config = dict(
    activation='reglu',
    qk_norm=True,
    final_lr_fraction=0.0,
)
Each number is 128 + 24 x the weight over the matrix's rms, rounded and kept within 0 to 255. Layers, rows and columns count from 0. Numbers have three digits each.

# q: layer 8 attention query, 256x256, rms 0.0766, rows 0-95, columns 192-223
# k: layer 8 attention key, 256x256, rms 0.0784, rows 0-95, columns 192-223
# v: layer 8 attention value, 256x256, rms 0.0863, rows 0-83, columns 192-223
# o: layer 8 attention output (transposed), 256x256, rms 0.0754, rows 0-83, columns 192-223
q0:131171106134121125116120109148122131152116125103100149120099126141110126128130121114146101136110
k0:126152128120156165103105122132130126159121141126122128099110130135119133120131111129133131137127
q1:123112131137115120110139122088116137095137140110151135142113144127114118122120109125119132132180
k1:102127133157121121145115149131108107114137144124148125106165130112130133117091128153089141140114
q2:153136166115121139121127098134106139116094125147142125134120126134139133121153106115106155126160
k2:128134153142100112172113139147105114148111169121116150125137123131128129100094131104138137121135
q3:124119122146150134145087132144153135127128126110121130129122145146155111141122122146134159122118
k3:125136157117142111127096094152124138122157119139129145118081117131112139114088093162145097117087
q4:112146131123086174127153156153142127114117142161112127151106160155098161122155116135105147143122
k4:129137139132094115112161135125133085145176158153121108120150143131131127117153141131135120106150
q5:120122129100165161104097133173135166117106130138140109154165110151125142098122090114170115072135
k5:141133133114107120086117150103160118110142171101082178140180129122107093092164104105130155130168
q6:159142124150117184149157099115121100143139131102108096159160095102092116123137122124121145133148
k6:166138051121115177134128142145117146114135077149132131128191077143098137142114146050127146091131
q7:090145115103126091148115185128134085103137142113139148040122142124117141117119118151132127103119
k7:128171069130166084133111168122120124147123118171149118100122119133137148108161133149149097109094
q8:150122137103150149155121119158141139161108120128112160129094162130129131152103137145148117154093
k8:155138123098151126126132106126134159136135120156118122131084119118131139134123149102123110115136
q9:119139097137102157145107167120113139135142131114109138151092136124126098122085151148167118126097
k9:149118100122112146149127146134108125129171103143095116137071155105127159147121126111150143128097
q10:119109095127121148133114143130118144131157127126128102132120158134159124100106141116156114141098
k10:140124106123126139102110104137124158138127080133099107137098156098114127112093102132115103120102
q11:124092115164108065155129119167123082100142154116109130140136151110120093127163155126098128138155
k11:172124136149118126110170120101134101107114143149122137159144138124130116136146113104114117116181
q12:102099096175037082108098132158113105088128147141133100116105209112154076096172127153114135156168
k12:132125129163069090103088125112135089126113175139114129103126136110118148106173133090124145134197
q13:149111093111151110161109156116143117112160133192108119086102124168095136157152116111139123124113
k13:129108141168149083132130081109127118135131152156116069102118123132183139138161192105094123134116
q14:136094123166101173088144100132124117120118125106105120146130071125105131166120120117152145126178
k14:130139134159115198113122088145062131101118115123141126103129089123150138143135121108102136101088
q15:158128143088115129100119136096153154130124116058090086139146116126123118180129137182163133105137
k15:116140202141099074113139126113162149131156100081151095164133092099140113135105129147086145130082
q16:133074140140113094145202122155119074116139143099113118146116113155142064132101140113059158125177
k16:158144121143119116180152157151118132111146123128121112179131108132153100116142133108109131122147
q17:113129133069102142116157122103164090137143134120119165103094173124126149115140156143151121176124
k17:089145087134119157129116113121151103072144146159141192079083105158144128176094145153133152149163
q18:132111164135176134101101148153116120103132142149109157150153099149123152100114137106139144157111
k18:094117105171135130113120150156115091163141143105128154115136109111081136143147167172133164176114
q19:143100152151124113111156143141093098112126111096128120121136119099156056128081133155112142107182
k19:112147151097177065134166135098151159083143111131166192124107116112110094104120106112143098087156
q20:146130132092122088110134137113092114123119084114154118132093099134161175123097142122104157149123
k20:106119093097151099129152092129128145131117125121143119159055114123137108123105121175119169139150
q21:107117176124144136130085146129136149158136095133105141160115138167083128136149086101093106144104
k21:124129139112152105114114151091138085137124132139088143152131103102053142163137201096106160147119
q22:126144102105137092133141120148125110114212144140123110136178150139141093121103097127131129145156
k22:126151080142127116141144078097114121137139124117098113127150103136102072122123118116123164099073
q23:158131105131074177120167140155116118148142127162087125193126169148154130083116110151156136147135
k23:136144134133090095117164164155158133149091131170081158153103114145165172116144123119101114141102
q24:127178129152124117170141134102085174102138134187109137149093142118124120114133154146122145139124
k24:137165108148121132139132124128113157144098142146152102117120120079125119136135178136107089110154
q25:110154077123107102074157139135153146143157110137131156108140104147121122111085117107150101113172
k25:107131109094112071109134122111146156125133157131108194108136121142143132126121103124128114174118
q26:140189084167154135158131103123146124159104131134144186137173142137116111076110119120092110137133
k26:129140119159180125096089141093165150131136116102140167129150141099164095105093112125059124148115
q27:126119168199089129140059123142143162128179141122119136120150103107151154137131115115074143133137
k27:155112108095123142104089092089143127118127158128137148115156118137135113097109138118090118147141
q28:174142140134131147107159138078130110109118158148115117160160134108141121095114079102167121113121
k28:123118152091132096114138089155144117106163125175103119091138078139160114117118144150169123103157
q29:106104129142150135118133112143100094120092116125131133131059149116048112095137118124151128106092
k29:159129118132144151130161135150096105183127148087148130123082108061154097090106130087164164209097
q30:141123208115146142140151131118134144129177137130119200114070119146102165129126124093113143127076
k30:154108157106122111138121140148102107122175133125151126088096155137133168123137152159109167098166
q31:108151117110161144161103160141197143114118100134149098059177167166150168131085117141138098137118
k31:139143134125163099207041155133102095156139145084123137104152117149147131157085140136139096121163
v0:121086111152128105129094164163153091091137110126098111133152121133127128117133115127142145102108
o0:124078114137124182108071115116130118161120126126139178165123096134102172134138115159118114130147
v1:129158131132126138081101070143177093117116125128150123168110139158120136147111129091144113136102
o1:188128132113116149122078120106147149140135071084152093167116109180101144132140159118141135150124
v2:132138150179135128084102101132070077110100133158113139130132104116123131098151149120147133109124
o2:125109134147112125114116125162111092115115122168131152124139115113131133089128128130150160095121
v3:143170129161113109172158137109116141111124110140129107145130137102111126099115114133155096133124
o3:152110089139108094135113137099179136109110101087119103092153119115162146136140131157096155144174
v4:110120161152160131079081115140100119139104114135113118148122143125136109138160140115155124127114
o4:050145152119132112152112120132074124116108095082091106130163129099151097100109124129110152144112
v5:151108139116130112121138148121124125092114155143086095166132166168140091115127115145095139163141
o5:137105117145137132079174151115109109142108144110140117145165165160119110141146117069121127128157
v6:145117111125155124137168109102113079132119116074095099131139206124134118130111119148093119121163
o6:109121091108120122140151158112131091138150094058140093171114121153111165095106103153106115166133
v7:132100130128184164157142139127142148134109115131183101157131125117107127144137093150144119125119
o7:115152163113150114122123157147147153134124158120145170160153121129108167138146120151104134107177
v8:113082148107143146105111141125096162140097142161150127121115120144133123122112076140175128114131
o8:115093126129099142143109104102115107135084134123121109106097159119193109121158134154113140110152
v9:109229095125108163130102118126153136134146142147136160116161141119126096143120120122143153094107
o9:102169106136166111103116095133113135153147142130170133105161169126144118113117136115140118123081
v10:156144096094140126131162094121111108163140136160118106104100100102124135136130180115170050149102
o10:154138114118171141125162124124154116085147166156112110132110152097144088152100186147115121136064
v11:112131120112110105125137120110101134059108155129118078157144113119158114141114158120123115119118
o11:165164109123113140133155140136133150075169146174108123137137109128147119166115182135075125120158
v12:096108100131173112141060132119151148136127156132112107128114128142128113128122178120165090140136
o12:135110108102146086122120126103125097173100160114141162131092138123137130095117176132125118127109
v13:139185100139177119139140104115113183113087081109113135116168097090122150151133133150151126125141
o13:126176123152124114191130181111152120106129109111127115140151090111147123119131089228130111141117
v14:124111153101097132144116138144138133164104080133126162136098124133127146119135119140204126124098
o14:150148190085129118115124129126151150165122150147141185133098127105125122147144137138160158128119
v15:165158138106116118117165101176092161131098140118134150098086105090119131103123112142131170186128
o15:187130169129098095143153124132106137118130163119138128097116084078110123132167105157103107135193
v16:121133189135120132107094107107164135142160135140135119143128128131154134112133110154185130164127
o16:138122202180101150118131128146131166101168155122182156180106121133139125123161151116104104150117
v17:160113136115130155155177120084130170117093107141154147132115120136105139155107099121111143076114
o17:130120148095124145102145119101140206089138110118154145161096068116122141164151130135095154112124
v18:070074148102106140108155125197120124156141149133160122047104113140136123136118151089138102056168
o18:109118174098086111102151158156139150099124129115136190118081131117127149090127162145135145110172
v19:135172131101175123129133126134073148117116150157099058149122137141158121116131086144138143157124
o19:099100143124148105129129121138072155088108127112094102146110165174129083118110124198097129128114
v20:127117142119142150112129161133147078123159124114129149113107179145119106119118163127149094125149
o20:136121190095123138159096121143119112122183136104093127156150168140117109124105128141121132131121
v21:123178076101122107117147169105171063088099145115163133140143138134156130130100118132130132143158
o21:091153070131186106082126120150154081118110157110172153121084135145100125118101132141109113166080
v22:077144126169129146047139138116113153115147110126203115119151097146128109131088107148124136147117
o22:031130118152128159104143100146098170154127134132146150110134117159124101121114141157140117123134
v23:178173160122174145144107133144162160195109136100113105152094150147145122134104137146144123110160
o23:161154159137147136110135126124139134135114157101117150127117157099118094112107134135128107090134
v24:119074095096114171100116143104127086127138102133153106120142153116144148143100152127119145129124
o24:129102142099150157133145155127114139092127113136132090120139146082147137140114176134094172134127
v25:117131146132142101129143133150124111135109101157133155184137098094123146119161176162150136156093
o25:077141116166116135106122137135139135128125115114112190122129124100104117143129098191117148168112
v26:140158077098144090119155138127129120122107081131159121115128167125144122164139120102120171140139
o26:120143058148134110120122123146121136142087133183136120130089189148139085111134111181182157213136
v27:155117116158138116148136106156156093151119108089103175106128137173136131145142084143101151155115
o27:156105109141126104140183109097117105155165149107113132141146110100166113148137054124128162139111
v28:177087093128098134154196068130123151117124114165111123118128135133120142108140101163127137097128
o28:097137114140131118167115150148115109111137126151123135116171163132158121152130092124119173092105
v29:103123138147110182099179170117095151095110139078138131120135161114139092130138119145171149130148
o29:117118123102111150092185136096150145131103101107119154120170114115154128164127107152135151105121
v30:131134074105127129145132134137179127108142179047115149105108093131113110108131141129107197087122
o30:117160115120138110142147115110149117087144118098097115092098117154143133143137164112104174122106
v31:143133102089134114105148084129128162148138120104139071108117127131193126121132082136065161154166
o31:154139097110101115114133127130107157150138127118155117108105126117140104163118139152137171174148
q32:103140137090107123097118098176145133126138112092140102124103105131103124105115121097169105150138
k32:146171080116151126113118141134115147136143109136146120128123123148142129125108143119117126123138
q33:136150097097146109133167131117136150098117133120139123123121153159113131138126135157146141115120
k33:133164124091140145116141147107169138133107102104137109162115159136154152124120119177120160122133
q34:131105079140103119161130117131133112138134128134122123144146096110098135125160145114146114123110
k34:075123113140122106134148110117150120085129141124101122138140150116118131162119109116159093145107
q35:083149114168123121108150138131163122155153140077148113121130123135127131070141129109154138105119
k35:155148099132161127119101154150150144154143125114185122122111154117125158117144131100105155092115
q36:110125129139142123116127132105140122118147117085105138135118126148125136142167135146152083089121
k36:148109111117175101170124144168162130124148125135115145116100144114100179166095164132112102142122
q37:143133137153186103137128125109103135098069131134169142097141104143137152120120134151145117189155
k37:158126126114162129116117141107130122123101110121103125122112151129143146139164160121156084115101
q38:108096135097084121108115149139118120126144095120126086137086139143150139122163116143146153095135
k38:172124087084115105136115122111131108108163163140131144148120114159158138141144151130121152096127
q39:134095122163107114168147127116094107161149177183121100144121119095127124148132115111116164146097
k39:152085102101105118126162129142131124123144169100133147145134141126099146106166117100100118126112
q40:114117144109161127139142118129121148154121168158139140142140147151128111142103144150141139178085
k40:099133092121128132129125159139098150128128158142119101141103117115091121114124117133127111147098
q41:110140120126147139119149131126115140137113127122124124168123132147138144113101150117141145131151
k41:127168112121163124130125139111128127174145094140132156126152151183124126114134144116105127123123
q42:154116171144098144124133130093122102135124169125135156127127128088168129133146104131124111124094
k42:093142165129114088103144125127140120102088153092121137164139121152131147135145119121123125114157
q43:154103140137124164145106116118157124145145125124126162122107125106114135123121134129138143114123
k43:161100100142112119143116138177158143154130139121131152146132152154150092146104151121115121126084
q44:074157159104150167139120148083123169114125098112150165122142084097094159122120161166132117136105
k44:133157127132178139141139138100095129149127142151173137126132149132129159143107116195117121139143
q45:149129137156109138096143150172100123094144137144163124170171143128128141129200153079200147132126
k45:106141113151120159068147128089141109096100199147112101127140165125175124076166101130145100108163
q46:155137107166085089103038120137176112144119097098148147166113141091162120094119139157100144148117
k46:157093108145124116140150117148128124151143162144137107139119174136100124168067127191102094093188
q47:118166103121157103086131117206111156139057145137131145159158069094131132107180144123153146121130
k47:104123128152138134134105135205164170132085135143142069157167173116143154173145169130176129141120
q48:106111127088096170122137136139089171137127142139071091117087150120120129197134170138105086179115
k48:147155161111137100129092090137113158161140119162114116067091145147102126175122100176145116148158
q49:171142100154107103131112105115134184101166099136071087130070120140108127163149159138159135121128
k49:135096117173084093147151109163105194150086108103123120185110146141127104142150172115121134153130
q50:177142100138109093157114138110146138080150129126157138113162128180091134149177102135125122146188
k50:110167080146137151130109090097143144148119146112102122117124120105114126155186207133123100133138
q51:065090130127153113134103177180111125167132142127091146131125089100117115086124161141183120102080
k51:127133144074163114084109114154133147139096116103151155121093075176123098121082114134121142126086
q52:130130104133081168189099107110107145150140156112108108127119123099133098126174100156148108148130
k52:183153126076145130127103090112113080100103106083166126129140113142131183105182133137109164120163
q53:111106126113107099135126164146109193164068156163149143173165167130133146115097130071098128136120
k53:165142131131152118071156134138096168097116099113101113087158134152125133122189162096148144156131
q54:116116135141153134120162112097079148140156139133138092124118139083142160095057080136116199145097
k54:149108116124120174213116130145121128126143182137177110129095083134126095146118131113083096118119
q55:116113115127101111126189168118182099110167171137162136094116157128136162210146113179157172155131
k55:151096124172120081123143135111093143118115150121078120123157133147117172143083114171105135110113
q56:088111148117158083109092097174118079152066122153105070132110122136130150135149138156140130098154
k56:133157156104138131103113114160150135120118171069100113158146114086113103150172150128113164109150
q57:123156125145138125147154110146122113160107112118134167071089144131119156112169094184131165090149
k57:118130094121136133170097126090110128118133138104097143134088112105124143149154152123176101097122
q58:167158100170122131152137137130133127185148104107085110098097126111123078120140111156108145127103
k58:171138141161100167134088108124136117143157126142162187165172112124137119121113103109139093141135
q59:095119143123112067140142130126163108052103178141135130150138125109155092125140119127131107080105
k59:109132178083157124098172126142151152116121158124067122172082143172083106127118116155085140131126
q60:138141105114067120122130162119112127067149117109134159055145149113156181127136105087108116103155
k60:156172111143110114155126134124118120112083115124096138085130135150107146151116163133164114116107
q61:121153120105062121216168128139106144104203117149096163103084129093179158152118139142099144111121
k61:162070154137127118167071147093169089096166101141154112144103134076191129133108070117121104143171
q62:082148141156174135149060124184132149158116153103141120155139128135099180107150135098113160086151
k62:108132170106102118155157109136083135123141136097101082087144187081129146168093112147127117142147
q63:135131098102134165159144161163125133095132150169105167139120154139122083113135124156129122136134
k63:137153136068133109180103081172128108169157173175157166150144134180124118105091115113152135120110
v32:189173090115119161130120144121103132157152151153162142109131117083155129147083114135182125123123
o32:130117134142165080117139096108152083162135171141155115136133203113153118099164114128130149086092
v33:116174122103119139106104098119126139100131118156130135114168140118142152127131116165113153144106
o33:083121082086136072120117113132112134092111138149119141108160121143129156162088122111129101184151
v34:122155097161148127115120118133124161116131150131120126162187154107154127151108149112096146118096
o34:143126135098093142150115147118153092134098143095122104137108116106079159105120116098153092122094
v35:188116101157169111121100118127154179109083138123138109141127119105128140149160109107119132174114
o35:135140115074123144133138125126130125135150116064073131165123141158119155115124115116126117159140
v36:117133093093124107147126133114129079154124101139109095177089118142106149162127133165068083158117
o36:156117099164162135121101143170128112124122165149136142092126087151105154127154148090132139130144
v37:110149140157087114133127135125133121151138118137120150123112097135137126140138160125125153123163
o37:111114123083172175175163130152145113145145152122125144124117181128120119180138110125114108127147
v38:130120141122151181118131088143105157102129104130141110088163141120117134100094100125083126067134
o38:101132098158093128102156117163107148152118136133180126109104055094125097149119169143111115163116
v39:123112159129152072102151125142138105125166159149119097125142123139173133162154119163093131125121
o39:105147144128073162129144162138099123143132113132114126136121146133106112135117129109155096130124
v40:158082114102146107144126098115122146136111098136084117118078092111168142136133099118152135154122
o40:148160127127116098122122171112146144149134123104138131124133120093132170163147124164120127122150
v41:152105148149152078130150118101130140136136099125132138093148128104125097153134168128165118094160
o41:148149134122099168143089138099120096165106127112165111143136128161124106134135101111157139094145
v42:140135154134159159093121158134132089115126100115128113103153123109107150121129165131149108148125
o42:107152076110076169141184116090122132127144150138149109139154133132130110130117097099166123104129
v43:161129146116147138078098122153146152147116104172142109133107133144140153168104118146094100136125
o43:122126118119096177150127162116114149131132129118140105131185147132118122111093116114174102112148
v44:150154151142118115141153142127099124119151158139125090155119110145129129137101101121106174159072
o44:116112118112129128151105132151154129136120152151141123093141122134151102103121162098128137151138
v45:127137124172135135122101127109121122123059102135141163134167104130181137142158126128088117119142
o45:119139145105132139106109183076132122166120139130126145161120134127122134107134123103128118158117
v46:109128121098109147116127112142144111165115102118113164078110146120128126164117138098096094143098
o46:129149141149126130116099186125148142088125155139101134168143136117091168055149113175117098123173
v47:086100113101117127122128137133101138127195113144126136148175126097129148153163096181142179133099
o47:101115112120142126134125125110137109113128074098148160088127122150155111144107092151104108146110
v48:148116161131132109152073137095139163128138152098092144128164078138109086093142142166149162078068
o48:126155125150144091122132101182133159113102121131119201153123130130145097149116141111131105125195
v49:114120128139087164122125146148117126130133149131137127127179156132120160141127180135132153134140
o49:150114117148203155104135121096111134141124135159160178156117127110144102072125108121097097145129
v50:098169113133138119137102083164110128085107166166151106129111106136127147126105156115165144110101
o50:117126129142092099113137159158148070096133161104116041125214184104110122144111123090101107126151
v51:109151074123118114116150092088173103120112110092126173161100096144118092161136151141137141128134
o51:147117192119117125124103099160100145135161129173106119123111130156126132134188156124140080119145
v52:167082163140124138112131122151144140094116158154120122109160160118133069152141172122074103144122
o52:146148105113111134134124136117133103171094145155161155137125107167123142103157135135191126173165
v53:141104180145160113076086139110105143152141108133105121141154110143161142122131146125113162099150
o53:107129114141133112138164136112118104159137142147110190138131098128127122134130151189155143127098
v54:117092110134168104124133109119125112115140138132170118106159123102126150160123140140150133099113
o54:148165139133113120091143127100132094139137084113070117115142109079117114121110116114118132105141
v55:119182113124135053121098153106140108135107145091105144114143137126129148139155155110140094128137
o55:143102149138104164106121097140135107150137100155150094095141134126137160156147138160145110178139
v56:135125150142161108134147152080109129119089145133103111112194123137104122156173158143112101122149
o56:123116144133114120158108132125113182119169140139099141152112105139154155141129105121155092093170
v57:180099075142128141103133136124127137140091132098130122139124129122145123107105126132136113117186
o57:172122139137123124148103128141118151132122105131122153109142138122116142119160100122099141101133
v58:109086123111098136144120105131075101122158152139113132132118131131146108126108118106124110130140
o58:106160105165168097120133108142159133127147103134094134113159157139104129105131117150128136125116
v59:145083131123126096156150152118156167152132127106093113151140110163118107138154171148149208132142
o59:096122193117127123106117132117140136156152146078130188125129103122116108125122122140124111103146
v60:155130095110096086154154093114081101125127127127165139104158151091144129113147119172135082138147
o60:151160152148146136145125102099129163109112125144127128146097103122174173165127099148122176105146
v61:165094082151121077135133123126137114108107130156153107131122146140103149164130146148146144167152
o61:130137091081167141139112097124148081049071123124068127101127130133125166090167162158150112157143
v62:177142129082058107083127141123082164148080130118132167108162129109084130112136147141138103163163
o62:128159093111151109117131113107121144125105104130179134117140139153143128158160123151081158153195
v63:098125151127132130154121176080136186111180120103152129149117178131123110110132103134115152105101
o63:184087132176091151143043084138140099145124138105207175131137141111137119124051116107154120087107
q64:144146127131147129131120087132140172126143126123130117110120118110127120104114146119105116131102
k64:124089123131133147134139146133144141131127131115110142154120136149152111108129113110144111118135
q65:149158155160128159120114160134154097136164130090138126132135104114124150093129126148129123131123
k65:112102133112134163134148106088101182079153127127116117127113119137103157104088137131141123134114
q66:098123127149111112120142107104142120121143101115113153141111124092139138127109149114124133105142
k66:118129121141138159139125124135148120150117162145111136135152141159130133100134147138158116098139
q67:141108112118123137124164108115117144145113141130117115110143089141133148131106144125145148128110
k67:113163128100136135086112121159154083144118102081128106125130112136109122074156142132115105149122
q68:147143135091142151119085121189148139138056121133145183132116117151147130155124099123154126106143
k68:138084134116110142114137134114113115138132140115141142136116140109117142130145125113144120132137
q69:140114081162119142108161132157124146102141152116101081133155142083050121116161115099119185085112
k69:152148143110075081127110119196147136070146107114132103159109101091106123148182107082151132123107
q70:113095179154116120151141088171099131117106056133116083115134092156101145152088134116119140140116
k70:146113157107140140133138083199105140123111049124116090146134112118162110113092137095103115160146
q71:153095115098137116149161154122115148140134119113146081089128141154106068139151088185100141111154
k71:182166147136116153190166112133095110106137142089160091100120044137144069121128081157142106142148
q72:147115099124138141111113091130132142132126133141147132141115146110114149137108123104120112164114
k72:099138143127108100142120129102114114146136128123128130115111150117122146124079162143148090134166
q73:130135106088120124137125143107092131138078109134146125139131140107141124127150100126131150133125
k73:112123127145141128137138131155124131111118158133124121126110110156122144110149128116133127112150
q74:135131104101132128136133119147151132109135152119141113120153114151111122113101151143128138130129
k74:110109137133142120150128137116148130136147142116140129125152120124093118127150190104118158144089
q75:131123096133141136146137115074127156102131120115133166154165134119101113129128114109108115110119
k75:134132156171143105138135115106133117147069135168114126120129104141137131167127142145116115124093
q76:161108107185071141149136137175123131110133112138107110118098175100164092141110133113161190137148
k76:122143117142121108090114130175110103128106122151139096097116157081141095114155103114128146122115
q77:129159123185142154111135113129129124127160151108134161103136152148120111112111142151076120164138
k77:119131136136114136143110131124125167131106139104115106111134110145078148146123129125130118137135
q78:120146138121138116148163155119151115163140142145136136160175131146124170116117155157110149155083
k78:094101111126085130126124103130136138101134094069139166149109098188140114154106135160111186133106
q79:124118124131192086130140110144131104153156132154094115142131131084111121092120130110119118124093
k79:111121141138156118131163137164132129094151107091146054108128128152153083117140111122126138195140
q80:146122118161127110094074157215095137124120157082123141113169167116174132094143121142160160074173
k80:065127128151130143102083140145103129110104146085133142102161169102118120115133164139151138102115
q81:114139084138102177096173123175159097115128160112122186080152135118099106145170139153128161130101
k81:096159121204124093160117112143126109118142087127148133129094162100121109106137207178125132128155
q82:138112153066146124141127112132146160092163088129148159157111129142125138132140076101089157159168
k82:150150134091107153132113138128120131131146128132083153137166098143109133112069123120139117131185
q83:138123121115127092149119147158110148150102174110109125102092073139127122097140111157125112112186
k83:096134109147107099137076156194107107152133080138122094118089122151125136118131132114140100117154
q84:099111110108110142124141147127138137130083173110125148128109124149126111119121125128129140120147
k84:150108114126129148136134168130163116153068147092153136115094076105169128075135112127091121152120
q85:118137132116153113078137137136115134145121128127109162162126137091154153116107062125158058157105
k85:075126139146145142082183135149090086118159122120115125149184130108127148112088115127156068136129
q86:112135101145126124123153137114146085169102103131127141111155144127145118141106101133101081098131
k86:140155051138096125157135127129133129143092087111141134164132152153155157134098125127115081145152
q87:144125129154162144088122184151156150098139156099136147113140111137102117134114096135127119177113
k87:147158108161154117131123097140136173129134139142134167103083091137146153198108085194149136136150
q88:123147122148192103170116132090143151161162149156061088156138146117121139151095138111092069132124
k88:143114122152201080147129107094137159122149166167151102120139140146114117174109128142130095106106
q89:083101139112127152092140104132130149107140102141130084134124137148147132123120105113080117103149
k89:154122149100116152104125087114164107098130129141122133116123101119116135108116144107113157120175
q90:111113123154114181133172058156144121128139073180128099100105112102151124108147090122166153108158
k90:147165120163137158106121069094142119100126104168131103077134073137102145101161065109175137135123
q91:130102120132136104119140120080156104131144108121122133104075149114123147126092167128101150105154
k91:124100121109155113141163116073133079119126108145096075121137082121171133138134116129101116136119
q92:151103163137168082082153180151187114138141144131122165121105136093096106158066115137118172174100
k92:125134156095158117152136146137149143150105168116128185129086125112078111118050101166123137137087
q93:126154092157112073106144127161125090109176106115153163110101129137132122154118114094162086119162
k93:115138170138148124129137102098135144055167126131094166138102139117129118145122119121135143115165
q94:205128121146157164075092107119131106129127155096150139135165108145137112111175164108134161122132
k94:120153180133198134088099110127071126181151132103143113133140090132135107176139087102109115130152
q95:116116149055137157157106098137149149154120174136124133085175129141115134090183123122192163131101
k95:090102175115100183111149166103140088132119140112135074134109167136107136095092154117115185143063
v64:163116111145092143133177146133127112128155129132148115148097121144154142139164106139116165078126
o64:062142163140100113111108094119088146133127153128108194144102143100137118138168142139135108139071
v65:129122148136086104123137121150097109101137128099135150136079110096092113113137132145115043130124
o65:155148107127120084115131125098175075172178118106132160138109125133084139127125154103121172135144
v66:093187143137109146121156129115094136118128128132143163195155120126133127129118104168176113110124
o66:149093170106129118120155124140143164141145072110154095120132123098115132107125135114079142074123
v67:168137119112132132114144161122103113177164103136138103098160143126115115086100103134169156127122
o67:118167126147126143103147126137137129128137146129178131155118181081148129132131186106117100118132
v68:118152137126104158156067107136164121108132096161162135166150146157129127114088121165105113115119
o68:155125119117146120164129090128111135166128147132113126129112129119119136151132130129092146170077
v69:140093103119128107115096129129127090145159142096161138136128116149112121095117122134080126121111
o69:170125140180135152091081151144130129136081154114141117157168144107160148114151081106160097130133
v70:103162117170134134121140158122101128133139153158111122145180133105099105124140098097188138151112
o70:124148108135114119109122144120138113119096153123059070097157112123163145139125120094111142147115
v71:143122135144094108132168087141102143118144115125157161128168117110186121152092191126135136105109
o71:106136143128135110164154116118175179156156114099139131169102135162134139132122121172113158097149
v72:115111128137138111144161150125124096156083153136115134127110133119132126134122119129138142091111
o72:111132130123172163139110136121170146138141108165120147148134148161110144124117159156141146099126
v73:156124113132119185178124119078176106130136096148150131158113161128116117104139112165136088142103
o73:160149146110123132131125117128139096124099117112153145120125130082153124109121130106147124123104
v74:129127099162101137178120138112133135101146111128122120170155128115150133127103100129174144120121
o74:113089113098145153130083161117162101156135100086153114102132065112098172133148129180079126113137
v75:079160114101118097162126126151111147168156098127137103090172127150110138117130138133179138105135
o75:142103148139137139133119163104152135112091143144109151173134092118122131131163151144131161099056
v76:145085119150095149144131096112170149106074127126128135150098140116121125154132101174153112099117
o76:128135103094180083100125137089095143117147129077143157125116182124132107126126111124145122106183
v77:128112131145139084136113117124109095137105130167131102131106104139147131107072112133103094101096
o77:167086113084129160122144134175096153143144099117131166108102100120179143119146154106141121136158
v78:101105077129149102090154139142109112094137161118180119122134141087146118091125102119106138081182
o78:127127126110123118108139122091122141138093157125143164132094124124094126128172109138134158094120
v79:126130134109138083169090094138123159166091114117131089109122162119136159115187100123139160138079
o79:104158110111090124105154121161149122117145127106137129139120103105136097085133145119136130106149
v80:087124129118081129145134122104119119086092113152141124150129139129132126098103143102113111112120
o80:095129166131129172156102130123146155122135132133126098101092116160112135117124133149118148174104
v81:140074144120177146124098137133111141161123110118090123117135133115142135184145112156090128118077
o81:102141172120137150095112139121135130117077114116118081141180131103083117159179096138146115147114
v82:130097125136124125134162163139110118117136147060140119103135114122133140132135166114147125098051
o82:101145118090120176121110129142163140146120108113105105136122091132145111120127132124143112117131
v83:156155107103129080146131124115121071101161133128133121131213155135107143123173072126076091150115
o83:147135122111137097112134101176175129129137119147139148132134166101149114092085111146102139103081